config = dict(
    n_layer=13,
    d_model=96,
    n_head=3,
    parallel_block=False,
    optimizer='adamw',
    beta1=0.9,
    lr_head=0.015,
    grad_clip=1.0,
    warmup_steps=406,
)
Each number is 128 + 24 x the weight over its row's rms, rounded and kept within 0 to 255. Layers, rows and columns count from 0. Numbers have three digits each. The size before them is the row's rms in percent of the matrix's.

# layer 7 attention query, 96x96, rms 0.0897, rows 0-63, columns 32-63
117:135128126122118110125119127136119157149170095148099144123129184109111143137157117131132118139127
112:126097107142120107114113130101130069115154152124125142139160083118135147146112093114120153113149
193:112125139178110102081136123141117118175151113123120151130140135084125161145150128116079150097121
072:123131181098112104171067126123130145147124135125112125123111130143105123116148168119151196142173
096:130154161139145116133127110150102122147154096117065147116135098132125132122156144154100158139095
097:109109151151105114131108129130114125160124146120109172086114139138094180128168157132136141139102
092:174129123057141127170082140155135102105121141149146144106102116169121147111095108154152120169132
084:171155143100100152151096127105128119138096119146116103145092093153126109117143157127125156104145
071:125112156109107072154045140125144139134144122149115127130106134131103151119130134128142164116176
082:184134083136116159134144106110107068119135113171151101096113118131137170111150129137104125098165
077:124145093128121096115147108135153120126148106122150144101151180117106108160114126113133106150174
081:102120136062138081134128138101145148148152135131144124115115183113153138140101150146154117169177
092:145150141149132120119104158121141189128095115101092106165139132111081141113136117134157130118085
081:119129185204131141154134112165143130113128131133116111134117084147127136087130113165107175104121
086:117156139135090129111087135115124122119157112126114152129149169107099096147136131096121115173131
083:120145171092112073150103127121128163154161097116108129117110159121120138126140144151172156172165
085:144156189121107155149068101125106101119127117130132128099102113156114098112152145140078164137162
090:130165081117139159109199120146122119129062162116149115127137141134156094147124161130123097134113
083:108129161175159182118132107131116126127097094066138148137132095140135115109138090120085125110072
084:128135183094121094149121142138129116137140133127123119109096158132138113120122161164139155145171
090:186166052107093149104103136109113126141092131152115120152162131130089122162141117096153089117144
080:140148107113138095112135116097114111123108122117171109103125193114125156128128128153116084134134
084:163178117135086118139068136089080107117122143156117121113110127130077127138150150119120134133176
091:102129169132125185130098085152115123134141106112100155120125084152140095113146110118100175123112
082:088081141194154118135166134165137142129182130110114154150130081095145146122107120125146133122081
083:099172134145121133105183118098150138110131108064128155152120160125137135122138123128112076132104
075:065138178176130145147153085146138145130185095089112152141165126112163112130128117113136126147097
098:168145095078105152111157133144127110154083166143120102139120124134144102144122161126136127121149
084:127136149094150100170114139121154138117072154155130085128112142154153165089132159118136166099135
085:104112127200159122139164123146161141094122147140144124116146137125139179094131108136123141107113
082:124116119084147094128124122107133150146180077109161120105121172103152169120115122145145104162155
083:163138062049137120103127135095128140141106135142155114122111183115150145151119136112156085144160
093:138121074091164096116102117094110119097130142163100110100155157171099155152149105145130119150129
078:160114089158175093142098082127097148110121113167087127083149128152113083184107081170112106107123
172:131110132081109142099126122120132088181141131124143124122113169081149146172155138159121137135143
104:110118121140103099109111134128092185148140096142125123175104092077163154075104111127108127136127
094:072130132116139144130141177101164110098136175109134152140166142131112117149135137123158101128137
110:118107164080084162108134114124139088153133155121124135117129189111092157127184177123137152146132
124:141123156059114175139116114131129092150151125122140151118097157121143150142146146137149155175133
114:167120143114132122149094158118131103135122115118130152147098084158136149124145134127154169135159
103:129153136142117141109079171159108115146108136098115154125115093132104131143137126108146134148156
112:098143158159101151125111158153102164129122148111131154069129103134099159093118130141107124141104
106:141146102039165157131106116147159110115155136152114154154143147137148101172168131077182132152178
103:132117153108109117110096082145112139156125118104095129102127161108095113162129125146142141185182
106:130125130066143118101100073116129114163164105131109137178143166107133096174144165120160112156175
091:137146085136162128164172165123146137093125168141164101154117090138158127128137102115130108080068
095:144148138143084123100092136168114104124095106113109141144155119120072107163159112103129142134184
092:110144140162102147104120129168142178118159117138127107121144143112136164126108115183114100142133
109:120127155129142174144141119098151112097144127139141163066140141176075119125133141139133156139131
095:083114152180108150099135112118093133145135096130130196074159135103132131102117168127122151142099
097:131155082171126109135158191135122140121132152143150110190122076115177141120121095103106130085089
103:124121134156119116101129157101156143136108126144132164149154121097119160107108141120106103095081
109:110183118131135092133109142133106156138131143107119098143138122106161126134137138123127075158122
101:118124108126106154097119136154123152130145081111147186093152157119081128110136092121139135114165
096:128147082158140131159152176123135164091114167150152101132104080134154153100113078122117112103076
094:128140117167097118117119185125119139110134132143159182130128077142126163089122091106100158101120
094:107145091128129126101119160126144164143140097164120121194124092090159135116129114098120128105104
108:103133114145125095127146104093122153120089163135116109114151121104121130094117121104098107113083
104:133131128094134175151152095126152076109098122108132120081133163166075070154155126113169129120139
106:157098138131104133087103118153126082142098111122107153145132138100107106183145137117144148135182
104:117096174108110120094096068122123110163136100116100142098139181114100124141132164158133132163165
090:167157075073167126149138162127155128121162145157126098186106100132168117159149090098160150106139
100:102100157175091087121123122115100129137086115129125085139144116101126134073108146127120146138092
105:144129128109160168128136107115141133095120143147124143093120113129123131147143099115130127103119
# layer 7 attention key, 96x96, rms 0.0879, rows 0-63, columns 32-63
121:133165111138130106127095112137109151144204075137056119129129148102132150141158094184110173152163
104:110152132126112144142170148161127117149089154096159153117123103113101135106142177137125110142070
129:138125117145097117071111151099151143166132157147158114155139149113151141148151116098147146095142
070:123110151122105092210102120141142139104097086108125142093128138126140117101162156158161130165114
102:093110112153144142116160155131097116140152107145130138121110108132155166135142137099093156118135
100:116109121173123116103096138123129099141148134150097134122157111113155144146158115087117165109141
164:134162145102161136142136149157097101120079135142098143111107113125093107117110116114098089170113
086:142074154144071132158094123096149132134096142148140129120137153133125121103137169172161162099087
070:119137134118147110187145117172138120111087069096137120114106113125160125121140077148136124152108
093:130120120157099120106101131139118142138103137113169142130150107164156119123161110181093178078134
080:147141123103130135135105084154115081152137090117134139119150104139104119165110090085111123156153
077:128161146094146175163125117138118097104146120132134138115053101159149109142089138109101109166145
107:151146103105117118113140154100109169102121162148110092147123136091090135121155133124142097145138
073:089116132170115071155110151112126160175112137110150117110156132106130126091144132174164134107098
094:148143138135164129159101094129119129084135111106125113122157112105105118157141120105127112162156
086:126120150103150117191119111134124129130137102114079148102088118124107124131136127129124106186142
086:147103163143068115169086109151149138108115128106162126093124118157158097111154145155151155119110
092:139115124107103162091112155093145111160132175156135153142130135129132137140120188084135117120147
084:138120113141094144098119123075141166101142178173145117138115151159134131132129141108143127122125
073:118121157091133134186099120140130074157126124113135143095074144174174126119120154157146115155118
091:169112131122106157094112149128143132129118134156111133141207113069075137133184133106112157114156
079:159194091083163142115124134134108108100130128112143122148082076140148118149112123103094132153162
088:149124126153121087143091115168137147107106122075141122124178095103128119129190137155120148136142
088:116077165168072104154141116122162158119138127130102149098141161135127108119145139093152143124105
080:094104108150173089109160119123104136151140124105084134128137155140098158133119086154113102130127
088:135134119147146126115074120061111145113134112121144101147123124087079124152098164111129109147133
082:105122123155145084146112111114120133157163104116119136114148104112056141135109121108145125180148
102:147104147116086160115127147112162107145118168162147144121134153149141141125135175117138148083127
092:112143125112113100145134159131118160099086154101186121131103146121170119088121130173140148112094
087:105174093130148095127132166137095144147115123115169121148141092091123124122126113128128113134128
084:139148146086156148130148101139100105113161106138104137117062115151120119137091104102089109163151
075:154161130071144195115141127126126108093132128168121149146078108136125120159105162097085141137152
089:164147095121056119145168103164156138105091082122135135145164099137147130128150130110148149113134
088:177159094152132132121110107147171126077101119118128103153157119134132117141133110117099156131114
189:117103125094125117081129139122120126218130141107144145132113155088163132132143137149153117109142
111:089130122160122146152126100139107106158133148101144092114153097078174125109147113102110102118131
095:190141117112118117138094107152136149122098095115147148152141139133167141130143108115134161133155
113:127119130127136112110120108118105155193118164115162157122082150088135156133115119149171143142159
074:092104136080111197141131119133112114140107115161134159071118138137110114101103165148105107090115
113:160108120134106136172105108131111126123103097124140171103173144132151150119113126130143143122114
101:129111093118129114133111086143105155122112138103112159130152148089134141147160073137170115174168
113:135154134139139088169137112117128166114129181098108106113116143103128130110154115103167097149159
102:096111140088118181089113082157113138122152119160132195095159154129098119128126131143097111126153
095:076112129115120167173105108081104117135128135118121168105115123093157143085116106171134107165123
092:077093114111111181118100106143118091148139105139148164113155125107135125134129122180105092149144
089:160165145163136091092161150149160157100131117123142095135129135161111121135119160087109153078105
098:129096108103126134104074117129107108140116148124109149147152128075136148134141074157135116156161
095:090169154153152122149171095093148114133131186110102079127106141133125110124138127119136101131116
108:178129148065120136136126125113119145128144096155077138158090152167107105128110161126168153157134
098:103107121115125112155136122175126135136127136102101107145087138124142099158139114135162110179179
091:156156122180123083091165135156131116119118137100140083148127117150115111149149123076100154084119
104:151122103096133118118100122173112099158119100147117081162095094155107109162165119111131138147156
114:090168140162126101123153126110148147093134166081178119119139120111126123110163135127102119116152
112:099113177121153148145096119133133152108155137052099134120104151093150120133137115121158118161159
092:156174146152134084113167133127133160099130133121125092137121119159124123111136146069108157089100
093:172130112121117112144112100151097114145121116108086097156117124154136097158163114078156147138137
093:101124116155143128092144102201140115157132139111147091135166122110120091160174102087111115105165
112:137146120135124106110095155141125147100125114133147096165117084122135115097152127133102141134160
106:159096158119158119096118153122161157089138116142113164126133139128101142135102141155145149121140
098:114077081113122153125094128134115099160121132145114164122151126092152150161130073171124122139137
095:092087110081123173161098125123118102159124127155123150127116135109146139139126108180156099176148
089:143133148149128159091163111143152127136136126132172158088169152149111114143110139098084140065102
104:141109126175124086134129144118122109117111084111107082143157069076152158120155115132126153117159
108:145108099052131180110104125125116115163115124220095140128092117150143105125117126117121129123082
# layer 7 attention value, 96x96, rms 0.0749, rows 0-31, columns 32-63
090:091075107138131138125142163131138159127125107162119156122119153129111182099147154112110161088109
107:120119140116134163131143107119173157127158131141126139121130146151137163140121127133113140110130
090:095149113132180139143111118139182162113134172135107115134153138136139139130173125094142146120103
081:119099086131162104129109136127105155123116134170096090145127126115134131125140127069130129095102
108:126112147138125163142145117132138136135103114115114161105126136161111166136105145147112133138134
114:132140142115146153112125081149150159114140143184097119133089131136119076144117118092096121091126
088:140162133114153110125105153116143105114148111103118057163126100111115090155132112104152107139148
107:105107115144120116129111118143087141132093136154098141116136130118115103108125140097108136136098
101:126104157121104149129144114137146107134126133118127176112115138150127163130134140161096150133146
087:149153153122127128127130130110148099119165136102164123138120116138154131151114109142156111148149
090:114096104147144139135133119137187182129135117171149169120147136138139186106147172131147162104108
087:084110116137153135134132142126131179129144145158132161125131144124128160096144147120132153114087
093:126149100116148109120111138105126102124146109124127092169152121113123139130143105168152110144125
096:145150138130087114131125120122110087132127154087132125142120114127144122149111120151138118171148
104:146148101127126110118110118133100129125113120128130104143133125108113080121125107130133115123120
094:130120111126126110136122119104099119137104108083133145142170111116106140117125136147136115131154
092:125100114108180165137119126103179176131144133171144126115163144132115158126134103127148114126095
105:097115111119174113127127203104170148119180120134158080169159116120115161129152121102157137136126
109:142145116120174103136116174130106116135123133089174102137138126112129105139132110127171107150120
085:140134144126103147131138156111166102132146109095147143141106122137141165138123126145125126124147
089:134108139143083157136166106140162150139118124121159193086154148146124134119134157187142141142124
087:130139118126127109123141107140101121128120135104136122123170142107132079127148089178147136137105
098:168098133136106138108150092128131105127096101168093158107143159126114108119128129192105165115130
091:127101134133142157130098094125127158123103115202109135121066139143120116136098166065119104125134
077:105108160132115127141102123116087106130122156090092161127106108135129136129117120096118108140146
100:109102134140119147134150144116175141134159126134144172121147137140151186113143160167143167134125
095:147122140115103122134113112142080096134101149092123137124102121130133073144105112119096076135155
110:122120143123108149133135127119168146135142128143152153125136131144135175125127139129120159129144
071:152140165133117132115149112136129104134143116106128109127095120134142107146120097124121134110152
104:137099116113044139112155113128147132130144120154104098118153132125100133130101115161105147137135
100:112138120136107109133111111146077142126108133133112145124131131117125088110122143120135115149100
087:137145138117158101131094123114090101115137144096124081140132112122144090159117095128159084159144
# layer 7 attention output (transposed), 96x96, rms 0.0783, rows 0-31, columns 32-63
091:140156144093145117157143114145145087099178100139123098116112139128102161154080108152114126164154
108:132122136112141112076117158107139121113130158104126196107138142109128107135136114143144111146109
095:136145164111105129162146156141097108145160110079154150089136127152157121137105120130171142125151
084:130148146128087128185155115144134103126159083108124089139115126130107162125110122160123168160153
111:119146127119119113130122140119133145112141154120135135161169129096165095136116121115128112142102
114:136093133162117090086116135090133100109140158098179152113126127108107162141129135170124112135149
090:155099131151118120115111110105107156162086155126138162109116105145128122109168152137164135078119
106:107146140137109136207155110146134108100171093132128066148122124135129164147101132137110144135160
100:136130112127161114060122144120139152113122158123127150119152139113127089127112120109128101140090
095:137109107131142128050103144111120153157083163123128180106135117121128096109170130123140124101102
093:113165167076107130145152163128134103109179109110090128101133145115160123150131078146138116180161
091:121155148089121132181151117149129082093179086125118101118134135130139155149106097152119136157170
090:175119128117133145109126127125116105156103122134137118112085100148111123135172121127163125092146
098:123109113148147140083111130116132173163085157131119160112136113126122077100167149099142122096080
105:136120146141109143170136129135141108142118106143141073161095104139126154125134160121126130113160
097:104112145107130154211155111145139178133113123142072099128132129116152112114090144102181153130093
086:123160158103092112118156159156120081142128116094124145138111115099133138142117111116173136127146
107:181131146097134112098119112124105111144130112134116165076087103162110147134166118163186136096152
104:141138126138110144163118100131094141153109103161114114153133088156149133113147128117138138125137
089:135112124118147129064103145113122151145102170115114171089137130127129081106163143127153115119096
090:102157143104128124082138159127131125104133144132119163154145166107162120133120093098081102138126
083:127157133124116151115142136138131092137115106151163124171100123130111159156117119097085129108153
092:137139109138148120069142122138144101100135133134169105168107168109096154138070102107085098131144
082:116140131150076071123137131120139154121141153113140124125133140092145127133152119156119105152127
076:105124106131137139197141102139143197123103117134115099108173109117122088117100164100120145126106
102:125145128079165127079124141119122117102146128116104173071129158132132103147132075125118117132135
098:110107112172118143148122117132134188145079141141123108171148114122109112091123177098135123121077
109:115115139104154115092131144118138145115130155114091169102147142111139083121128123138160117149093
077:143098117155151115045098137088130154134089173126137166107134121123113116112149159140115113111106
099:140135138156149103044131133138146092134095149117109160139090171094087140120148130142088111084127
099:104142133132112144208157109154126110107154095139129075154123128135140156141122126126099146120160
088:144130106154103134108122128121113156168082135130144159124121103140126117111175134120135140083116